{"d_model": 192, "n_head": 3, "d_mlp": 768, "norm_place": "pre", "norm_eps": 1e-06, "positions": "learned", "qk_norm": false, "tie_embeddings": true, "parallel_block": false, "init": "normal", "decay_shape": "linear", "batch_tokens": [65536, 131072, 262144], "train_tokens": 438700000, "steps": 2926, "dataset": "wikipedia_en"}
Each number is 500 + 25 x the weight over its row's rms, rounded and kept within 0 to 999. Layers, rows and columns count from 0. Numbers have three digits each. The size before them is the row's rms in percent of the matrix's.

# layer 7 attention query, 192x192, rms 0.141, rows 96-127, columns 48-95
100:566549489490496513497521472496501482489473490501490509516511479469495495509477506513482509536473510562481489502473500472494510525503526436525476
089:488515465486553512524490515550502530519469576507483505522505509449522529515501527482518502488508505476482500529476532463532471503472498513489472
097:510516522482511487488535534547506495479483489501483505539533516533539500519489542525487500515517535484487515500518509462515483533492489533522490
100:530485448493453500491510551512519492448516478463495520551504475477497473495498439454512502508481506513569495543510555473498521534527497498515485
104:409466503511542540493525477528513480502531464510501473502502466465524546501491544523481493473468527490526488509503496534484511508498486504513541
095:541489454492530536506494505481508497520531513459474473455501489505477469501500470494501521500484519506474503506483497493519511514470507497475517
103:492545513510518513462475533480493473512504479500503496446517472488553498507513472480495499488486441564483514449499539511464500460451505476487485
105:508515485544518472493515456495537471472494517507498469542497518495547505513509536509534481494516480507464544484478540473514532492474508542501508
092:512498492512502487517514513519507482508463496493528480525530440460504527472508500521512500494497471509486465499531530431483506510513504506500504
097:474521494501522527463445493496464508531515513487507537464467480517479517515497470511543492505491513524458492487531484475538502527508532520478496
098:494451505548515486527509500458520502458527464448484498509540498501508458491460516501527481496485465521489501501515488526498527526472534485515514
096:492509493476451471490561478486498494485478515497513507451501491513509514545465484531534549476550496495487511492483482535506501494478490497492495
094:498519511519508455514480505525522497485510427496500478484516478482491412514494468453551511520497510464509537508518504480505481520536493529552514
095:504470514499498500496502556499512491509481529472466478466469500508468514542502501491527486476511497468509510527500502466475503519509563496520496
100:518517516498511496489528504511520473517495527510472489504474448505462493480522513515495428501513494511481515530475486516510511526546472491469511
105:513509485510517486486477523492502484479511509496517506504529515499492533486497496503513514522540510545495559508502465495483514489457486493506494
101:506489503480498489490533492516515496508522487534478471473519466539492531542525530461482561511541497516487470502502491501486498453507546498525475
091:502537493541504531536513493511477473513499489457457515454492515516506501540528575466485536485534483510514485501484496509537487497535509515540496
100:505541487528481519496535518512491463491485520486529470500487516495518534529516496483443486497494516507535488523516516478489472538455525501469464
094:473506443507533502502515573513528501475496507490548525475509531488450455466524478485513502470475491487490519538465496486486484479504492447533548
092:496533499519526468515490503520484436480502536498528486548472489507531552523491541479516507473483474502531527521545498466481500468493504528500453
094:499448459498528513493491525508571530493524479518498484471495509471470525531468537526518484511487516529472522464507482513483473507474502532515515
099:499531538512503501496469511524486493508495531513513526497457543492514532511457521509462481522510531484463511509499528521508527542504489485488474
096:470516500471538520527493520535524506425547506469494504520503479502486496515541483534480502497499478486532500496496477494524471534497498503483494
108:520526534532476512465505511522488506530503474491541517495471497529537482502482498520495517499492518545531495477530504481455499520467511518484478
092:545473520471561457519506472514486507466518520469487495516479522478498548510520474520506538461505486486490503486514482527485531484485509440459476
100:504494493523492517488504494490542491511523451480519502466504520449519472449555524525520509502503497519491511453517481503510546482530502491490506
090:536538475535490479511520501482536475507504473462497503528514539507489506508497491470515505525508491503514502509529550484499523495493507511510500
094:498501512497474542472502489485503512505497505467498492477503532512489460506461525501510505522454526503470463543507469561526500525533500497503504
102:522510462508470528521491523499497487529492476476518480502495529507460485524471516533484510477503530492493461547506500471516509482439438494559511
101:538503471496535523428511478526491483491482524474488513508502430515485516521447483478510524521507491483483512460469561495522495485496481507487499
087:506496491521508510588479528503494476491504490490542508513466513518473461514527483474483524514544536488530528474496476500464521481476467458464467
# layer 7 attention key, 192x192, rms 0.142, rows 96-127, columns 48-95
099:541502497486528467519517498519520464509448482511520507515487516536484500499497503513520507492468499509521487447492482513504522527439465521498486
086:454461525520510529544477509539527535538510507461497478544530505502458513497469513527448490475474475465474449541513447467513452505495464437532492
104:572499503519444504495514506468531494492413448535456508498525520502476510492470551526507494511486502500496479473488483505519505516541525479517521
097:474487488504488469494543513519513517464499448511517500484535518465514520547491486448490530490497507513540500489512498496517518536509480510485525
100:491484514527516504484514463479500493494544548489519538500511486487476489439467499554480500482550487461486479521524517549502504481491475499490474
094:482461507444511505485492494506522474507460483502528477479484504426488483497482454466522534491481509458474517492465505506500502510535460477484531
103:538506489497499460527487528478494506530509546498482447457520506451491480519468514508500463524498501494497521488486526463526479463494478485497499
103:487465530505500512497511509524528497466467541527514486517513536481498547511504524509525478525506508494500504529531491509498545503497523499508522
094:512538537477508467530500508505540507464524476517557465531563489527472495517509529532519518501492512515488504498499484446479497477514525503536515
098:495521503451510544477456473558482480512493509499477491449532472478523494479479485464515498462524498546502480493506494465499536484547482514482518
098:497476495526526472504530495491505469495503467525502519541462517525497470522525503531482500486478517501487502509509489537560514501544531485556523
103:530494455495480469528512498485489517492493526474500468479509516577476498499479475508542507504487488503547503510475513442483527487504479448515496
097:514473502460528503515509465484514488516504502512480549504517484501479445516457523504500510496532505460555527518524511477474434519433466533482494
093:477485518494538485502513502492526475507519528500481552505486499473524512527493494459507480484502488520465499457507512510464460511515483480520472
097:511494476503486482486484539516545494504513450540494513510496496494501487493510522502513520507492414503459521516475539516491500504500486476476473
095:476542476532485502492494436470505476521557497519510453526504482513474477488496494521499509530513524507503515498509486515444488548514480498529475
094:483536487518478503559505479429529520493502488535452481530511507525517487494515523521485510490555512486447512497503496486528531519488481543535498
094:495489518502509530513518501461503494467540489495523417478502524486527506504492476509499517533533483542530502464516490494460553504517505520522519
093:507488512537460523469519550506467457521516526493511521498447472508517485516487485470492504517488473531546466485434496504475511525477483508480511
092:513511490472494495513480538489501509494518476520508489491557506489414509511494468483496446525491486459466474530466486447500491527491500491497536
089:506503518508471492486535432482527522514478505479489477536482505493540480499497493498515466503507490473530496553539495464477528483454547524503500
097:485515482496479493488520521484580486534513501485543544493490516522511483516513500486506506477521511526536491491476499522492504464504501499525477
098:532495538484520446507522514480473492509522495519455446520499507492485479492491544515527532507525493479493472532467486575492485520516503494467513
103:457487509500491520503514503556517472448511485519524492508501508465482473445523464508523462517525474461478497539492479533479535508462514528529533
102:529520450499430535518496503521496490550500510536481487483502469506493503488489502458515470523508475488514544513527474489494521471540509532518492
096:464474521506568516489483538516504501519506480531496522483503526524472521461531515522495509497500507462491505477510486526568516543445553501478459
103:500500498601516457536443513501527493509540480560475492497489505483516485473494486504507475503518507488505503564507488499537496512501468489493501
089:473529460494503481519491514518516493496534440472480530510516513479479473532501483471467512505480514566487478533508507488522519528463539506507538
095:527552506511489487493489515486513480498520459535561490462510523514525483487521502454527505522534507551511517491530497529498499539526473480518494
111:543565499488470483477510520532510508502449480459550482517480475463476496492514489469492510498462507478522456488489478480511473482479462483521494
102:512492473450532567486518484510464524485525517497476523469439525507515510499459485504504514504490514500499550456501465462498533513497466538467551
092:451488473522505482513502531525536502508515473482516485492483558535509460485530504512522537529534486506482503468492492497500505528495539535504535
# layer 7 attention value, 192x192, rms 0.143, rows 64-97, columns 48-95
084:542506461508483496501495498533494480496474449526505515547490475448494496498508490496502509510519476553516490499494450549514487504487512416533463
083:477488497505506599511500457444459511467504480469504515502460500491496499520508499509499487511517503523526503568527487491520491511557502527527502
084:505493504494490513464524500454555516531465501475507467438513471499501518557503523519505517463472470464505479506513513450520507511512485498509513
089:449508511523496504500479479512476501495509512513478508577515491485539517484496498478446493529488525503542489474477509505470488431553498511511515
081:493469502478509474517535482506486452480450499543529495504459489464504488478467505505524532532514479530511508495462480520502494484480433511493466
089:526521524499502496494474483497509474467510512514512511524527487487492484421450502432499481567534488513490465503545504480545461495510485492514491
095:529520483507472486466538555513461479510518490450517482498484485480527462487502511512467522484512487546465490505477491494442485469477493426511471
108:508455479507560522539465457454516511461481480500506469512490518479474516534487473538506521523521479555525469504508481530493544539534473485492470
098:504477473503502494539514504504524479498520500505502483464522494497503475459522493477531543531521477553544512451537508480502493509499499483433500
087:463493477502491483523509516463448512534475485517505519498543490552486507510507447503541449521486523486544496465492503537551497492481514500505503
081:499505493522499529504451485519456532464495507463490525504522463472504530505484556510512498481477493463516514502503523521505506533438499517497457
087:494520497517514493474456507506499488514517515509535485526454469535528489544536489475499509473500515541478469517499450502493560523516489489476542
081:508533575539506498490495509493497485544512488488466510508469410556483524498570530529464467502506478476497494561506501464497484513493506487493491
083:449482539515516493513505483504511495523483500465489512469478453545445512499545547481483460456490487475519474493503519493506477522483494518463465
096:501521541506496466523487526478479503519466529502506544474481506521462523495529544464467522493471519503480537534494545493480524475491520473534540
096:546500497494508501451508514501497493508533458501505529504528519540544507472524507508461517500489515496468514532515504498523493503495499490518465
086:511542579504488513534507483469473495534497448429507529507472470462495463500498454477500525465482491501463502558452489489492491502540496506519491
083:515509477527508499476510506467512448480545505517485519547544491505488494497521462486432505514495504537499519484476511540484478519482518445488484
097:498483483471499532463501479532506507517471518508509552507474500503472463523499472543487480503496502471505466510429518496515477495537520548515500
106:473475540476480483500509501460488496475517542496463500477511507440498468486463499492486541454473482525505518516520549508496488528432520522547493
080:499464523463496475526501500496505486491527492530487472517484479489518461543568491494493490484497483522491531480443477478498490508510506503472522
090:590494545511472481490482499510549509495506459503501508472500532466495530510474509497496506557491515520535500571543476482515535486426505474494537
094:536468491508543495502472481488498500473494483530530484514516502507516491494552495500473493554510474542528517524486500511516505522505447505518543
085:446492524473502546497496512512498501488545463498504485495474489503482546490505538547528524512490500492493507496486452520515504491470462510559511
073:486488544502519474462450496538501506515487510499497532537492511542539513500506492511502522519503519528518490462477527463499468532537481491520522
092:507513549511463519495537507506479509513503496512439523504444459536536458496535520484494518472464497493470466542465485522500489506501506519482474
087:460464519488528459574475467489490521514484531533500480542525532439513497482495499508491520512515495494500514486502494481519508476504506484480548
096:495497476515524458472474503482519499482468558562446512514539485484494524482453485496501464470492467513519460471496509531500482420508492460504526
084:538489521518534460482530503494499508510508463472518496499545529529492488516512508484516478473503509486485490469507492518485496495462499502481466
092:487538522505503455508500510519476498506514539506519499452471466560508522504527546497497511455499480511485510507536485489503498503451491506509450
094:489511505516528528500513478493507539553519496479482496498479466522464494521541546465532520502468519481522510506504494495496514508505459513487486
094:523551517520486478503522500517487498494483511482499492497506524481525488507476504491513493501549452492511506468481511498470473492523533503469505
088:463518496516497506497478501496489463511481499569516492543511462504515529517477521557513472516492445469501505528517445516491473532525501482531500
082:494464514573562463512508518511487542514448464523492473516486516520486517502498504487486543506525489505490494488500466511481508514500468479452504
# layer 7 attention output (transposed), 192x192, rms 0.116, rows 64-97, columns 48-95
090:488457512481488526470510491504539490524489504481440510490495479508508483533520501509516519489452518444530491471498520536474503472533486533464505
089:518515531468540478490497478513487497494507475533539516538540514495523463491462480455519490499474527518471485502495480525465493501482513510497515
093:473469530501526479580484480552471527505511497530487518507504446492502469462545495467501460494545471513493501531465492483506504506541522506522471
093:520472503457511507513547487505532483468474498498515506509517510514506492544468511512512483513516464516470504483516527507510533534498513529509509
089:504538484496492521499503526495530525520513526519512487481507509498520552489507496524504471456508487446464506502477502532441483465502448527470499
093:497491516495480526479518513489508498516493507434484499490508501486492503497512521575495495502510518500501514490507513504442566521510530480464520
099:496472531504545505472478472480531505480468524485497512497514513511459534476509489476561505474521518484528519478502506529487516529522520525509506
109:517480513501472481486540507511530490491484452484499512521486507523468489474523479478498483482453516414496504529467473483526446448454494522538489
103:554515471502506522518506501510469534487480524499508532490528504513478483553475535470494475461491523515476474511476462510532510555472510552533519
094:456516545518501468498545489518535487486546531490512483485461509494533527506465540534495504495511492493463498522519497508516512488527507471467497
087:524514454481475521528529577485537498478502464507534449504471518546430526504502457461489469512507480505537478483486461461529534482518523506493555
095:534488480515471502503502518526483469495463482488478453455567500493502478498507500460492524504517439474506513471463518458493492496507540512541474
093:523524482490491494494534526484501516513548522534506519510467507475489499562465475501483530485511477485489487496519498530483513468506512514534489
094:512516508502496482489519523500495490475503483482523537559475579460498471526519509503506537518549473511488562549485500497488492514522465482522487
099:461486493483506510493529511525515495507573479491482480511514510487537478485523507533471490531519511502491513505518526481517520544475409513508491
103:469474497519495480504512473506524485482475500512492454545487498488454501504503555488544469528486491496487499502507524537487512501506421457483501
096:474512505530518477484492482556439523496500478533475484503506487502476527456497511524446454520506505501514493498497508495521500475487510446501509
099:536508511482472477496505530514505543495479534478510496523465522483477464517505530493561503463488514461551470480507486467517521502474446509499470
099:483512512535475471532557483470515491504514483539489483497518529523514513518517511504505500511476460501505511485545546479498512463535504496511498
104:512514476425515494449479585493498524506466479502549514498526489483542517492484511515519484544514524487490488501508511473520484506509451497455503
092:513485543492531485513493497438478551498471494500513518500512572499515470495484471522475463507516519518500506513508500450511461501530497474536468
101:476475488489527550539485491440501520466519513493526441517513478454498498498469459509491501513471496455481493457505546520500482523495501476480462
098:503465505477483480492512497502518501520513504549478489464527479511497518482485472551522521458445511454459465505532475532498507465504495490497468
091:515475518493504500496502524459510498513478516525532519493513505516503514528533528478482486481480423494493495514498507516529508510527528488504481
093:492477485465478544534507452473525477508525478508474452517526520511488461499526490523564528502493431531475539513481493519483520436478505492483480
094:541538529486497487451513510542447522491470506457544525513487504474499547518465495503460455509487522503484519489522498514502459483520472468540475
098:493522485489481551466504520532501508527485479514536501508520477495504493498493504493494539492485473561484455476466526542527471519505504537540503
104:501501501522484525530534476492511495492534460489510483477505544506564496527520541501514490499543532508512521504537528495528492557476526521459492
093:490460529544480484489494497484524460511525478495505559493451469484494522483512474531524513502497533527498540499526475489520500510532511500532510
095:503545421507509521496470528489511494518515492472462515509514522480517476504521521487468495503538510522503525533451472516462502517531464450522504
105:473514497492465510551484496551504504514508491482557511494501501488511507494510528524462509518500453489527565477490510512510519458457496547534450
102:490488526475522530495460498508464522469528513505529505492510498490502529525500481507483573458468513499492492507494495476519511489514501520478514
096:516502505481500485502490492449493528511501526522494504520525490530517510490487524526513531470462494502460483482508563551512531500501496548531551
092:492521494521497506478495498546519474486559528476554513469522495510479479470492524495512483481437471529520494513536489486512519481509521507523493